{
  "hidden_size": 64,
  "hidden_act": "squared_relu",
  "rope_theta": 1960.0,
  "rope_fraction": 0.25,
  "qk_norm": true,
  "parallel_block": false,
  "extras": ["some layers without attention", "local attention windows", "shifted keys", "normalized values", "capped logits"],
  "init_std_o": 0.0172,
  "init_std_down": 0.0172,
  "batch_tokens": 16384,
  "max_steps": 6873
}
Each number is 128 + 24 x the weight over the matrix's rms, rounded and kept within 0 to 255. Layers, rows and columns count from 0. Numbers have three digits each.

# layer 4 attention query, 64x64, rms 0.153, rows 0-63, columns 0-63
127102112138129131116099154132132107143118127111121138153134125117108128132136162118151116105125136134142115110132104145122148116155134133126117146119122135130144126126126140133126117126136106
124172135140127119146104132111114141102116121167114105086093087100121147097125118171106135138132136129108134123102110100133129118143141052136142120153130157111136145146116118148156107135118121
139147103088133096153105139123119149103093094199086109085094086127126119131150116146097099103115141171102122127098118141137128121129108030163168109166100169134146155195123133106136111142139136
104103149119117147120143107136132122155117138128146176119100149146145123104122130155120129126112120137126105131116136159137105104117108133110133123143131106135137128136149120131134141127108142
125122123142144138141109133129120122139134145090139145140140145114105125142133136144138155107119129114120110134119141149161150124114120157120121114107105139132143140124133166129111107113119117
109124111115136113138112150133121116111100118132161120126130110138117130117114149137129143119111134121143136107127124128101128131139170115148139136120108129107128130150130128119152128114132127
163108112139114113104114124109100108153145118097104151147163158153117147135106176117172131137107133114129098076107139160104152108168136219105077120102134120126160116142110150102104149145164132
125144133142127115156120096146115129114110133153138118131121129114146117114145123138074124111121110130123148141143137123113139161108157079142132151114132153138113121126114086128136110114129140
133140126150139131137117108129121166142121150124119127138102145121120117103136100125145134109126113140110125088118097103131103145096118101128116114164103139092116118154161118105125109117122133
158145113119101149115115153134099115121135119126156130132114126141190114179113130104159136179127111087141151134126155138128162127131133118124105117118103125129142095137140138158154130144121110
119141127134145131115121152116130134136094121109127122130135116127136137130133150106144096110143178120135118103136131111124081113140127151141138131140116154088145136111122126125135110124130118
119130149115143134170145129103135157156118133156141152131089152115132111133148139091113109137110090088128121141115145094143096112158121132125134141131164143099089117155113112135179114150120168
152141111133109132122154103111137120133118128130118118127123126131124117098113117159139136125144119136137124127109144130109132165120127150136104102112118144124149142152109128102105141102137128
118142152144146134124124145133092122137139115107112130123146139100130131117096145142141136163105128102138112127110129125115144109157122136119149133132110139129140134110140130146143141123147135
137135141117088087144149112119120135070135140130135093097162136121188124140109096112136127142102135127128116149138131101134119146122149125108161127158152125114116142123092136117107142120150166
155104121121093143088119113159119128105112087147130138126132116135156144149128108110136092120130128153117164098144135143107111155118158158116110106105117126114134113145115148140117145135150129
122116108153069104118135137114166112158160113075149113137135115094158129098116122113124097139154139128108086120148138177121088124136083060164173154069111161103116169098113112118163191145111118
142123143113086119150145141135147101102125116142133127122118120118122126125083168112106157120137098107145127124120119110178079104134151114174126133151172156118126129113159147089099159169100176
161128104085124144112108167158162130083116143139186110149138098122118121132142096136153135120148146141166187136134179096176112123066100098094125092128098138174090146143155078123148116151110099
141155139140156111126141107147072138143129128144126132077108102133134113095140128143140111155150140126154124123113118135158114119138148065128191120135098188139131090108114173121130104144139165
134138102126146095128107142099135174136141099132117123170077146113119141096107136138106167085053099143099089162120109090119100167122124169116163111110126141202188142128089138105153117121088164
139127128125144137135102096122155143116109152126153119168200106117123139178105107140108159128123153151126108105111120117152109151174093150116153140161116121164146099105117159109125127161096173
107102100146057098122155150120104134149067164085111155129153144148119181133107128141116121124110103129094132114110178131159101169109089145108162143135159127149093174147135165107113077149120134
132115100104142102170125128121149125093140112179127135087167104106087152140110064147105139157109125146153137101142135103123107069158112114128117136121146134085139091171065114109161127138148168
133116130147095118115159140154122147144098075161138143149113163156119126159116118137134085118136132144127162138086114115149139096109117135136118126160107115111188126156128169170141160096151141
098150136124149096151152136128139152130106144179121145091144151129101136163100142155088126165134171116122127159125115129130165093106114076158133150067127152168107119079133134126136150136126154
145134113166146088103128149120138119146142117161120125183164099186126096108115131133115152164113129135110120137166077165129093129134141093082096134126109119131097146114152157117137162091111133
112152142169106060129161127156157138122160123145123109167099120101143106139131121164138129147161095082142124109128123102133168109159092144148102136143140124151130134173132108130167149151135100
162138102155113118168187148145088106102130159100099108150103129102117108153128100086122120124110133122153140120158163151131146120099173114107116137129139101124163120139104104105184121194076103
142172135092116065152130107110132129141099151112149139075122133114133122141151157105172151106110145140105120143153157119093106109145100148105086115112151169161164127134135156113118124098137145
100125167114104165144136102094057140143109130138107102163139125091157103110178082109090161165134139115185141111119121108135100139099127085132121165104111130089159129130120178143132083141101073
134107109148128159141076132130096138131134162160176141105121186095098087103125092134168118100100102135137149108143190168124148140122174138159112163118115107163147129145184115091134154172145113
152179149150127112141095081127138111133125119116145125118114140124145121126140098138128102150090138124117154113127113135110133173143134093171133107116141132136113126122121114101135112121120130
130122137123114153118133182137138126082176129082119130121149143124132104116106148135130133118122132124112110084116153106139106105088137161099120112127131099110123151139123137139149123113130169
132148132126132118116140148119102148143106109183129159089067079127151118128110088175075109113102110165117104122125100086179112158099115087137159134152173122133102151127082163136102123093157143
116159150113156116159148180112170175123090127113175097074130065114125093075157111111112190150169155152118103120135156156149114116167156181156141127085090153134133113137069097104154101142108146
119144132152138142142134128122078143150117133139118113134110142136128121148107090119118145141105114126107133155136101136138139164140115150134130108116149113145111147115168111134082152089123102
142136127116124122134119113122158104151139130122125123139128134128130118141142126118130107134153123128128151146129124136156134157135126132111124125137118132132144112118121117122118120133116104
137182105112150114136129136125104107148072111117153138108149132121123176163116131151150170134119112104168140134132151160100204112182117131162104101140136168134132070142097118083158173159126100
121096153164096156123113104156159136144109173126081130136115113131133100061105121155095152092070132107126146122118095127116129129151103142149175159148112132156126162070105110129121087115106103
168106129125140099108135144117128138074112130129139163135149103143086105103135164067095109134110087106131165156143146150102107145148085142119108151142061140159114137134196160128100114082172140
128134132180079146121179121090097104143145151112161148077127161079188110146174155120136124137154126117086128152104120122096140132123124133177129150161168131137089096136150134107124092141115106
164181113115138158104138127164144149105129121105128121069101117135143138116102136109090140125147125123179132065114176086098165170142119154148176113158142159131112125132104180159119115124095135
118120114113176137087145169120159166127156111185121163091156117144167143156130111131160171122147115131148085122113105140083196149120086072115104104100113089108123125135102151144109081127137116
158140111161108178123124133168157150117132114159114109118101110118171177167092147104133110159114098140102129113166100170137154143074152087108088118120137138159144131169127136147118131139173105
112134122138123135089107168085126141127100081176106102166142081129117125109138164118121126094089175130166125103121096146109114101088179123126137129100146139110146122081158155152122095096156139
152143126133136149084092111174092093108134127163152127123142104125121125138143093110146155159113151058153148159170114142106137116124104143135141150089125113107109128132055107080091151153147086
182133080158098144105124146142097144145104127128118102160146124144117168141134133131166108113090136161124139108130137119146048137160092162107144144158134119168082136100133151089101152116111146
156145127144099166110121121109112127086122116095109097155153143154137188138128092135127109137138143131167133111150167061132124103097142105120139078126045130141128109115148138107149137120126086
127108096133147153124129169130146138091154098198141079084163089110148114131104126164112151103128123102111095144068117129089126145136128093124138134118075122113124130162128112107110107148103183
182113163102098127172100108086138148118145100106133124112139137162150127119143157118100075113149061078111133115138134101128107188145129132187150138108119189117094076153117139125110118093154146
104190166145207191119178133166121091137115133151144146110106156131159130150123064127120152115128130137121123140151073143134148141129146168114136109155099146130066120125143102099133135137078073
116099137132142140126137095089098141154123200146143130144106127147162127115165178108090156166142170175130125164153119165081164140138125082176088126122140145118102109128157087153169121133097131
140153110145122146143094113140167102134145106088138083154123174133148113115151094113149095107132150146113120137102132097083127134142193133128168083184154134123118100145081138091111100104119127
112150167128116139127129107135125106129129104098145150098128093165098092084142136094120101153170128138117181132127122113116114118110145132155132118134119131105157131157073136104132183136153146
134123132089109153080130120112094138143103129144138076108126138140114143092122060183129103150150097133112158108157152170107141167127119110113135137108146121175116101147153085066100101164161108
111121121117120140083155148137147107139172125078111145082142133149106158156164098120155108068099123109178130155107106114115095140151098169122111157145133131136178112112140128120087125147119107
112131115076142159128132142124110160102093161143143108121111152126147116162164102114167134156066132132160132133134151166116090127081163149112115132165084141074171093175093130134113070120142144
144088147117148166128137129118120130155152148154144133160134121144163121125082096116163164114097118176082094137093109135111120103094128143136137141143175110124117160104127154108102115138121158
118135136138135107132121126143107155117119107137107093114172113128152144168153120056152175133139097119161081138223101136107139122145136154163120157133116141088097168134102182154126148105114131
133176134128101153108116153108124115179109099088153129098126135125104162162121159154088109122112110167149101147124117106142128140078152100136152147115158141117122109134110102119079118102166146
145193159152088137184119133145151122139150130115137175120113129086095100151105051133152167117146111139087116149132082162139126122079097133150151120080154112124163138151162109087080152151082130
092109117141131166164168114117102168143150130113117113149140162108127126120171175133118091119135158130119148131171170130118099092134107078087119113095127122141110144123079097155105158089116156
154084178146114163107128135140111125129104145112097161136111133142089127132159158139121119147105109155085150136111126121121093177160134151129177124106149129153141167148155105106182132127099147
# layer 4 attention key, 64x64, rms 0.148, rows 0-63, columns 0-63
129106143130125113138122120120136123144101125135148125115119120120127125107127116134111124118127121129113111139104114125119122118132139092141141151137115144137099122150119138137116128115130141
086132128138091125121103157159119110120128124113151100093111132128095132157123145081142118143112120111113142117106157158108149099136109162138125139152123105137132061158113108106162138149129119
125134105157135133115097135110138097129095115094128121121138146127113118156106161112137114131104125121129123095112161137132133111161145173104113135106118132143144117162089110104140136164147126
106160113112129115125117147139148137123108118129153126102084131136122124119094135128126105129142128120157139121122142147135120107110119134111139152150113093142112118093134110115145127110136153
115130143149151138131122129131118118112140147116120118149126153115108110136124129136129115129133110116109144119133123125140109133120108142118125121157119121147105138114146124113125101132122095
117148103150173122129103168119142111141117119115106113137125123132114110140135122099123143086146104112150115126095178122156113117083129080133134157106083133138117129134121130118179095124164096
096152116071135132136199147153105187080194135152172189119125136200164138118113081134094149140136124097146150133167105065144156184165083115155144135106194113136094190117182153141078162101118148
105102138139135129135130103100144086139113111111121131128136102144107086103117125162140133138114143114110114131115117141126138130117114156116137137129125134135129119138123114141109131146153112
103153118139139114112105120113119121130138140111121103133113134134143123163132157150120111131167124082112158137141120117126160130110105120118101140132102110155094129112170122138131123120165116
148088138133121120149154097099123160127138127107128164150159157134163151108145119106165122132108136142144126129099144134117109115130092134109144113133146164142125099119123120105118141130145137
155133133132145114122156139108163134148138150120121160121116124139147117137151131133122119136135141117126077135151139104133105139126116116137132139137111139163109139147158117119103121121113130
135145127172175146137093133156112125117123121133156128115162155135143160132103103125115177101148139121127122129107172136127105128140099149151130145110115125138081095161169073120163100129129130
163125121118123115105147081115147127141147134138129141118127109152151134145121149111138100110135119147104153110102130140095120121142145122146104115120123133110165134127109144110095134136127121
139118109140131129118166146143084136103126147150126131121128134125142110116119137128148127101153138123142115126119109120154119122128133129151149112123148131125115136107126128126119107136123114
155135151117129121121136122123123107149099137121102115107127116088141114128119135150142144152119153125136113140123155114121151126134150142126117130087104161115159128080111116139125123118135101
109093127123137084116153115108169132126141124107121150170112125152134128128155130116108100147143118142123121123139154116125133120138145140091103111142106141161141119107130155125130167105125151
134115116127114110086139142122146119150181125101168125113122136081164125080105131120136132148162143111131115139151129153139111115120083069148156151051135149100121159100100111123179178180079125
142114138116093128155144125135147101110094144129119124152139132147081121110079160105130135121148123113156125139123106106161111116142139131153106114137160165147122151116159162122089140186111164
146132113103132147126118188144117122077137138117167115161149097108133119138134141123139142119134131142153166127134175131151123148064123123092131104114100125157104136130154093117138127145124104
140136120123150124115153113145076117116122158139119138122134123137130113099132137175138111124127126104157126111124151115140115126164133056111171137131102155118150118119113194104113157139142170
123116098109133105121124141130120184117144119147126097175097175136113137109085139135114153078070118119121097146127122102086125176114126168134173124112093123174165148132109144079167121121117169
110134133117143125133118097134151159134105138138151114133194105129128134147101095166095164103136167148132132093134102140133117147169112159139169135181117105138112103116137141112143130151133168
117112107126063102132134186162086152168072144106133132156146147140137188124105105139125109097104123125079142096130131153126110163133112146110156120139166129139108157169134165116124067132122114
150111088137164070154133131119154138102149112178145153141206131137118171119103071165093133164121119139176109100123129104094107088151119147131122116127104150091138101166080128111156110124124159
140121125120106124116160110140114160143080094151148145132129147166121129159137112128128076139141125168136181123098131107163146079134135131144111139179097133126182116149099164171161161108153157
079132198144142135172151168126139140134114142148111140117182164118107101140130164142095132157100148111094119117128102125167128101082100110134137147069124147168083159076150093111123150124140120
117145111148131090100120166126137142142139156143114101166181136158143088123141132136111145153111145110102116144145084169153099143093144121058102138142094093114098166111161132114132164098125110
086138158161105068146170122140150115116171128131116111158114128113140094125145129159138136126182066099148130114093106090149140136135093121123104100133135110137120142169126114121154145142146098
137149097134126108175170121120103114081146156106096117098101115099102093127138098117144114131098162145152135139154171152130153109100138110140162135137147071118143130154114111113160106197089106
138155127109118075135131104132129139128102124111144147102107138099117109130147106127160154114131150141122108141150146093101106128151094140108108120128176154146163107151111134134125155084115125
111147167159151177107131120124107126120134159123134138182145111111123114121127115112122157152133151059167136139137143124135144109127128095137134147069086125101149144095153187111148090136100062
121126136143143159130070146132086126113148147182201139111131160128136107101109123154112111106114104138146151109164189187124143162098191146137125180102117125147157156127157087096140134159149117
144146150147112105132102083119141122151113150128130130124099137125162114117133109149119080165104137135102170132120101128116111162119114117171124092118145129128118128117125093098135117130119107
157151135130155192136113133128153150091136134087145115118095117123125117121111146183106143131149103136110081120146147135117125070081125094102093127168134105137132129144101121123166091131105166
109143089123118073107138151073105113147117083189124137138133133142167153137111123123131112123131146128166138105122111071149165141138121135152179123105144136100124095113112122122089187074157088
117174145129138114158160173106161161135074150127162121073123078145133110083148114098125193172168124139112122109123130161149101146151138188157123124134126159165125113151084106119144093125124141
113146132158131119127166113129111140134113138149103107145117136123143105134109102093119118142130119129122134145148120134138128146156122141113139119133141108118127124117145115156097165070130110
140145146124123106135131108127151111151141130138140130142105130124123122144129133106117101109153135147146141136140101133152130133131118134117129117141120142128143117107141118121127128113118110
119151110122127124127129132127124137104099141113134128120113142123121121136102115132109139118122097096130142117114145158123125120138114136104093113136130175143143127148097109112146126165139131
136123157164095171122136095162158136178137134133070190147109113165138122102115114136129158119086158118114134120158060123107161136151115148174149108148118140178122125108104129135135111125105113
162129125119131106136154149101164117064123101132121178140144111127066124108168162046153140136126115105146157139171130119081129097142108092165114145124048149167096093159193144136110135104150171
131128119167079129118164155101081089152145106126120144089146159104174145131173164158143134159145165122095162101126113103105139165133149128170155150140158130132086117131162123124152099155121116
163179135142124176159099146168185133136101098107142119078084137115130123118134109114119176109140115126172119078149167081104132172128144151159180154162145165129105109147128130147125125150106128
101120123131157181091100172122149141131137132148112108047142130113160098134133129110117133099167112122149076160135108109102163139126101051123134166125068100106142120135122121123089099139127122
178110094155111196133121123135157142113103146136126106125118137124181190160099164106132119166132102106126131103159082189120146147080181081153103167129111131151153131185140160158112184147164126
111134131120113157091074176078126138119107121143121111144133082124116102126152150099113121075088151123155116111110114147115084102096183135119130149104160135112129149107138149148120075098140132
157116121145131149106080107168085077123126123154142124101133123110109107124137095119137144170134153070132135139164131131117111126137093149110138154068142109104117129145067103072091148153139080
198131109136119166142139127100153121169150114114116126180148128116122130115135143107180121122138127169120084114158138100130051068158091138091122137154136123147081103119124122073102139133066120
113137132134110137144159128146138160132085130101147123132154113115147165096139154172079126139111153102138135176144182125122137165115137119076151110154076140157146131130098134095085112123123094
161114142141090170145092155123112098134188131146124106173145102085114119125136113108138143104145114132116048117123127137121124152153103122108106139156171116111088132126181113109155101165113081
130124119141109159155074152136161111116147101116103144130153143183127198143133130114125104161154111141142109071150109176157148152125098124169125157128146153118132163104136116140129133131161131
132122107138184182119122156105147114140106097149153127102155160145127133095096076135159136111161149098096145102124158151165107129097124129108171163154112119134104094181098109122186153153079117
120129123166170122126099158156127143160095145145142147101083131096166142124140142097113082171155146159143172145126158144123098123148110131165136136126124106121108092143112144147164146119117120
129134109133146147116096110085181070127129092077131085101113146156097131125157056170159169119117080169062104116101143119112112126200182125182112173146128149144104117097127128085136071127112139
150144113121136121140090078148114107113116133148160148084099105147113148101103169138149098172142113134138175149153138122122142146130105118184117115111102118117122193112125104159133149122132120
102109096075100102072113181143150109151127173182124140120163157133102137115137121105121122124165096112168129104104124141171133153126103131085105172142149143187092121086143125122124110134106110
181139105086141118088174123130156126081157121143152138065136095157124128157144098121137111084164121126155110148107153098102117121125103084128157118135133145088159069128114128122111135146132127
136120117126151144138144089150119140117078119093136159127141103136145153193148120110131146131152158078164129144135143150120095159129120157125130081147114142157093134147158121099106079103122113
135201135115126089071139145113074171129168119212182124141137114120178133152079125122145136093128092047118160139103127157086151140089150095101131136171148113076099104134114184119106119099151143
182158138114104086093097192122085128122105108122106129102165114160202141182120115120163114101162125159150095144167120139132137128124155132138118158095136130094105172132128119113129140139135167
160181173174124150083179115109121119081101135083089113106168153101094162172140153150102152128123090089141149130158137139130144133086115149100103075162124095107149103119093101123066130111149131
099147122135103131087118102148131104074120156128112142090112126136115083142102122124160150128128122159090106102124158117113135141099102135153148123141141152096093083115155098133118181168109134
109125127159090128137139167154073142104153106143145164147150142112135139131152149142090168092078123129126114156127080152104113110126149132077103129098142134080141133117106126185078159098145142
110110126165137155088146119151167118100174068175153147133091123130127139116166171117113116128124121109090119085159111156148146089118119095103169112111127131132127107127152129155186120128125173
# layer 4 attention value, 64x64, rms 0.153, rows 0-42, columns 0-63
104147126128148134135148129125107123122131126138131152122164139106132145119132114153111135150102118127105118134118132105142146152121141126139159138102148152147101166127129134157101107120128120
115128088125129127191138145120101138104133150145107130153084130154139132097127129122110125150102122166147137140128110087156122172110095091137106087073173102119162154104127136154101113121110150
132111101108135122116099161108120084121109128129112111100117113123108110122095167135144165115151106115186128123118184154117104108119134100157103138141091141130157122120122125104157106173136132
085113111117138139122128149131100129145135111100102121131133160121087063158152141165085134123154135148134099121106139143102125134123119088095147140148122129166147124130120125117156099136130119
131116089129131076115150121126116105103093124148125107128117109126122101170136128150141126141123164138108090117141209143086127070136174121121131120128134122135184093124073124150166152134139142
134097159139147111127127105119128100137156157155169130115178112145138124110150145134127157160118136102165142104152165162141128119123176156145111116125107152125181148108129119117111162133126116
134132113137142146074128133108132168133122108160098091132144106134118127132106132152132127125122125158129153099107125143119104097112172125149116117066134153107163075128081118093150148139134130
125116119131083175122122103097097117136157132125129144108159147119104128140124118148119133131115067141109124121123126083145100142144143105146118137136157138157090151153141110128133092137157102
138139112148123102117126165144123128140144118108146153122126120107141122151103119120117136141151114144142110105132105161130090124125118127133098125125117119147127125126124129092126134151125123
136123122077145070153172118105125146177145130131120109141099144118132143108153141137108130145129126140135082118116107113147101184122152114134155112114113131165129159120179122141148104091106130
131132102124154131109101140118167129134085114131100074163138126107078088167156109144120126151133123135131132097120144161109118075094137098100108113144071127116128063121111088127121090146145131
126121178108102146138121106140133125105118125145148169151127122108150107096150145121087121155131110148138151114121124104126123110119135125118147168119162106119112138138104109134100160125181131
116103144139124140139146121123165135151143147132133138131144127168161151131129117151152104119103182135108124150133141127099155115146149121124142112123153140104156139133125141091122171068110143
096139120108142127107154119121121117140119152114146123115136132138147125138149121092150099113106115109096154130134104138139115169112151109163116092156114153125146149145123128153117121129123128
092135120137097111135119143092156146138172113141131142156104119122130154160151138094134114150127093119083160136142102091128113112104091101127131167115151145143127139122146099137144149128074144
123111098129129112152095168160111102150137120117132085131134136146107128142132163120096128077140138134140126121080110169129113089098152119103079088134110117124137106142138112116134107118150161
115150128081083141112171100125156160132187140140141165131148126136160141145122097126111118154134114102134145164169097099155158139173130120102123125139195085141156170100151151146127153076114168
089138115119115164175140164113149154130132140097128094106094160107118130128122115094091120116132135127135174094136077116161083127160124152177108128152146154143140168090130138120176143126082126
129122119131142085091138096094136116132152138111108112155156125133126130080131149150188133098156154079142124129132135166089154110132122128110108114139138112085141092118122167107109164152144154
115158139106125104091162114125128158122180095121143111131128137125164118131125118138161134128132169115143124105132114163129169140122091140133102139124157150160160156145105127147103152103161146
125128110133091157139152110106124154137133132153142157117125127119146080112109126124113148122103114185132134135109159137098120180146126122140157139148126150122122121149111111148124113156167111
137134096104164160134156155122107177084152141140106125137144116124122146116097127092134154142150105104121125135143116105133187160134121176135128123121170120126123156118144133139107108111116116
171123152105124126132207112110118148093148167107133151107099146110157118149155103132114148144162099117129145133168126103119154168160152170166076140127208124150123181077175099140037169067116128
122107158148152107140114123105130110146125139075134142152110098134101127135131156106138090115151084161124116111112132099150136099116090105150150143130106097134122091131104103140134147140134139
121136139119133122086130077120125138164121105136098153151171122153117134166172111173119166156118117153119128126113141112132120117114144115137131125155147146122127112113105144125127149121149126
121111133108173131088148118140118110141106113166119092131115118116109116140140124135093123110146160111132137097123125155109143093099154123118129113127124108127103109127098155128176139146145119
155123114125098139127085125140151136152090076130122124104131140125091143173110090152158130101159123127121121135115175112132125081139103119126130120100096145147117109153089134118153133134142159
112134111124140135118176125135090125113134160150116122131090153144106113105096092123115121136125113106127165159158107100136177165146091147123108144146150112112133172101171122142095129117119119
125172104150128114092119161154091119158114082080104094107111115122136111125086133088116111128131085150092157098134133110132103089139117112126133159098099143154083090142160092158172128133162086
144121114142163117121120153147099135088109116120106123094096131139125108106117123138124131146165111119118109133135109083126129143158135108139134139119104164132128131123125151139114127119129126
154150131108125095109103145139152129134147114088130132123131107155130136131151139086126120117167096140150094124150124155141100140132109133140112128118116136123106117175137137120099117143136138
131113150152141119088097109132150126128131116163132138085148107136115174104137121150150127130139106152112118135079128137132135136110121114134134186138145113109142141143130133101163128158125107
095128165146167146116168088071134144118146152153130143120082147130146089117107105162110131139173118103101147112127115097097147121157127140081151104110188145105083194122184138099132119084141118
130121102093134146130101145127130166098134112131141109137110121166139091169114135130102139106171149126108127147096116145103111150132119099092120125161112133112119098145090167134158107185116139
151133109128128156107070106077146092115100117131094135139126158190091133114124132139134104094107124124118110124143123102107179136121150147121134139092142109181120153105161144088099093134165127
124109169141118138146149158129124128144134178173068145121068113141128149090116084163166130159043110091172160114089115088138103131113146123134104143123173166153145123125109102125145081176080107
160123156154156126092143097130166136101132103186095180112095059075164121089134122155121129145109152140091102149126120102140102130099085098170150125096195132121085124143119144109095141128113151
120141118125093130142155166131115137121102138117132118103129152135127132133134095160161131134111172151156159175142162137103165129125186163100145113128143111145114140113135129087162134139090124
153132103094172133142161125136099150193107124147109113121107181133138111164125124165149098092128180127114104151134107137155144102123101152133120091121123129110127123142117163128110123129128121
137177125144154122123094137173084100140091135125123135109151117134117173090161153124115165125110150107125121142124158126117124132115128125141140146143142101127118120151177131099124144085136086
167112109131137164125149166064109181139164144110132138126125157129133152143164151081144136141113111115138106133122119123136141072082163094103093112100117082109126102119153139108127107118088124
077167153141092120141104171190084161095137110151170098102095127154117148111118108159118161142108144145127182116142117115132141122141134097132181137129130127151116157134153143126179171140167111
163102122119111138121151114125060139100130167173155183148173103134145155156130113114136120124129117116135170139125122108151132159145140166117148168143149134111116144059115133160099167089086141
# layer 4 attention output (transposed), 64x64, rms 0.126, rows 0-42, columns 0-63
160133154134129127146130124144152133115115139152137129100102096109112128097139132128119117138143124155129145114138133127145109157131127133139146119140122143111120128117162125124135105126115128
155168175129139163121135133113181106124126088139163141106130126136117106094113103132087137129133121140130101156134134144135121122113123080148173138136122102122114096167145071097126101114120135
145140104134119111141136127164138133133128111111140128115182151132089144110128126142121147133151164100113117104144125140128145110150157158141146124113129130103129101146118121135112139110117134
166159133132104092149123132122155100136121135116109109110107122137125113154085126115130127139151119106159114127144148130105157136140139142117118123112127127127126088124156142113124127163128115
127116137104136144090107147128151136148146095099114133099116133162130122105092126102142146130154111106144149104134140156110175142143094132122137127099087122131156085131122139115136146128115115
126141123147123125143154075140102127137123135123111126108128114102119165113133128161135117126133154103090122135144127091118124095155120138139110141130109180128126146117132149127144118135114151
129110134117124182145147140120106118141130101080136122165180159138145118134120136108102129161127116143131134105105157119104151124131106169120139116126108096140110147172179109144131107100123127
117115122141140127133142082150147166103125114156134145105100124133149134102111137103109131119136142127129117130151142113131152145116121132115188131164133146099121115156139135137134134115092105
134146121111113124133101086125133111118124142121110119145147130135133128138123111121138116104125132126096140144133137143100146143106120142126109159124124132124137138102113111146103156122138135
113145148128163130187105137109140123131104155153156132109113102093129139095130121141089115125105135123144126161149145160127132129138115090129116125188141161145152119194110137103147135144121115
109132120146125110109154138132118117131142127133127142158156155168149113163119128113157147152106149129157133120102134112110141144151117165117106103093113130136137114103133114101154163131141132
122143132139151120113160174129136113120139140139126140149116131146149125132113120107137101118137116115119136127103122118132149147110110132117124121144155114133105130119137149130119081112103121
149135140108120135141140092106087131136119131104117117135119133102111111147120159127118140122117109143151107128110136134147138143116099130157144121119141112145119130137157127124118131152134136
139141092145144162125101114093129127105113110182101130105092105126112122111149076103130111139123136126129114122115147119113133136175110129109151102151100137133111129139100107113122139118104100
119118145125123143119109144096101174087121149098124105103130127130167133119123119109096119117099094112147119113106142126138090153141136119175142121132119118128111127109131108125090129124152150
136137156107127117115109118109161118119136143127135146130144139164139101164146146103154132118116160099121135130116156124141132123145117166115144136105133119092148120113123146117138131155134120
136153119095135108142128152108128145114136140135118123104102145109171077129136103103102125135156110138125125113124117090108099152105139087152163134150129156103098115139116110122130114127122148
120158112123135121124108124162112128119063118120111092081143128101128138147152122111091156122119109119108118129131095121104132144132148086145169099137105111124123150184125105144110128141105115
145112146123110126159110132127095119158171146100134135132161142112102144128121143147165157162112143117139123158127182132082088100142128158124125147138141116125123154098124108139142135113151146
135132116112116109144120158135157105114119151136143144130132119132134134096136106130127113110137131121121121165109109128074114118164103138101150143147088112079124134109138151134132132106133151
127112125117125111128127126129127126119117096172146112149127121141147150115124106117135092125136112120135114159144126147163186138128160126079108110127149106139135120144121094132108137120090091
147144140129095108145116094127136126137140135132148153122119137133129124138158108145119126155144144154118176148121119124142122134129131084118152106153114143120096133115122118151168122117128160
093145141121121106162146098120126169126122132130129101096128112138137138129160080152102129104112152105149154151113109100136099139116096100125154149150130148113102162111116108116153144128088127
136117096144117151103123110113101119107140142123119151148137155125127136114129109112158135136090117124126132131132150124112116140151135147119090145125113139149097116127129141103092131123127154
160119165128130120165144118147120142103163154132146124129135113125131138118106138120163118130089148136152121110101173121103116123144098138136132155098123138121120135123158107140148115122145150
122144127101155119128126178129166144140133137119134123127131122146120119158102125120155131174148143105170147133082120133107158138122101142080118136124121136139151137115138145130135097101121113
119113108116144117107148137131105139113147106108154130153153142134113117117089165164124141106098138148143110072142108138132146129142121122125137136109120097107147113118161117131123144106116125
132110145108114126158134140128126129113120111149117127117112106115132109120127069157144157152151158130136134138126112103138122127125141084133171124127144146115113122117097125107159133110107113
142070143120155140138123126107113141117143114103137133146153140123126125109160149121168103103179135118126127126102122117097136145136113165105118096138148105109101147116101156122119147100120102
147149112140159133116131138145122096127131091128130150126128125129119129122127083166120120120168150121148104112142145129132125114104109081153171117136105128157127101166128159127164132127134121
141140117162132150127104127130142111115144138144118145148156122122151139128167125119136141060102163112109140102122118123143104093130134149114093119142136136114112135097122097136140126133125135
144124114116128131135124138133130138098122138116126142186134110144116119130086142130121144145115134136163127110167151135139141126093144116131126118149076169140110082147122189165111102125145100
118120084141088116141129114090118105154076108143144095150154096156101148104108172091106157139073074122140101124101136102155146122122106151170102137145106113162172113160123097122136092122158185
134133167158095111180108083101110112162113157132125141111124119095129160096168126127110124125080078150124099137153130126144096091108124128155119105128140104127150158125120074129094126103130107
098137112132182119133162172164076177141136133173122116129141087105162133099157090107098140144142122094120135126152156158143121142123101134122116129159087152087104092162129108161134146131105123
173155070104146117105141166157135188086157101080155136183170149121177117121169141088114086076173177182114111123115126168146098182131094137124162110116082100120124129127153181131100134057149160
113136068105087100146104175080120112144142175082147121137159173134138147190144169129092137126105123113154130107111161145111136141181154197104152082139093094169151127098148150138156115086123067
113115098144180176110135118073125119124175129145161131179198132164143115103102166089124117105125091133068096095155131110177118152101114116142076150116067118121133121130210123176137104137167155
124113135137106113126103129141144130105146100123134131174138104120101155079168181073142121165087086158115142122148133119122124161114150148133112157149107081135101082130126088153124134088149157
105110127109100137129146154122118138118184138157111108149105138132134099186104110138146125150164098139156145127134119153109157113128098121123132090099140151129122090094122131157121111143156138
132140110161090112132116090180118081103096094107146115111121130127116132130077116155105115128145109152130160113184119129138145143128112152157123137146121153140141174142119139136087132156158099
169107125133191141139170091065148101150113164123110144170114133115141119167154119112165092134154103117127098133095139138125128116124127164138081091141163144125151116142127129126096102145123132
125151150148104141115090130137172073129146105134155123126168166169140145105096131135133183112094187161117093095161127143106165111161174145117084100092115105149131082178175124121159095170139141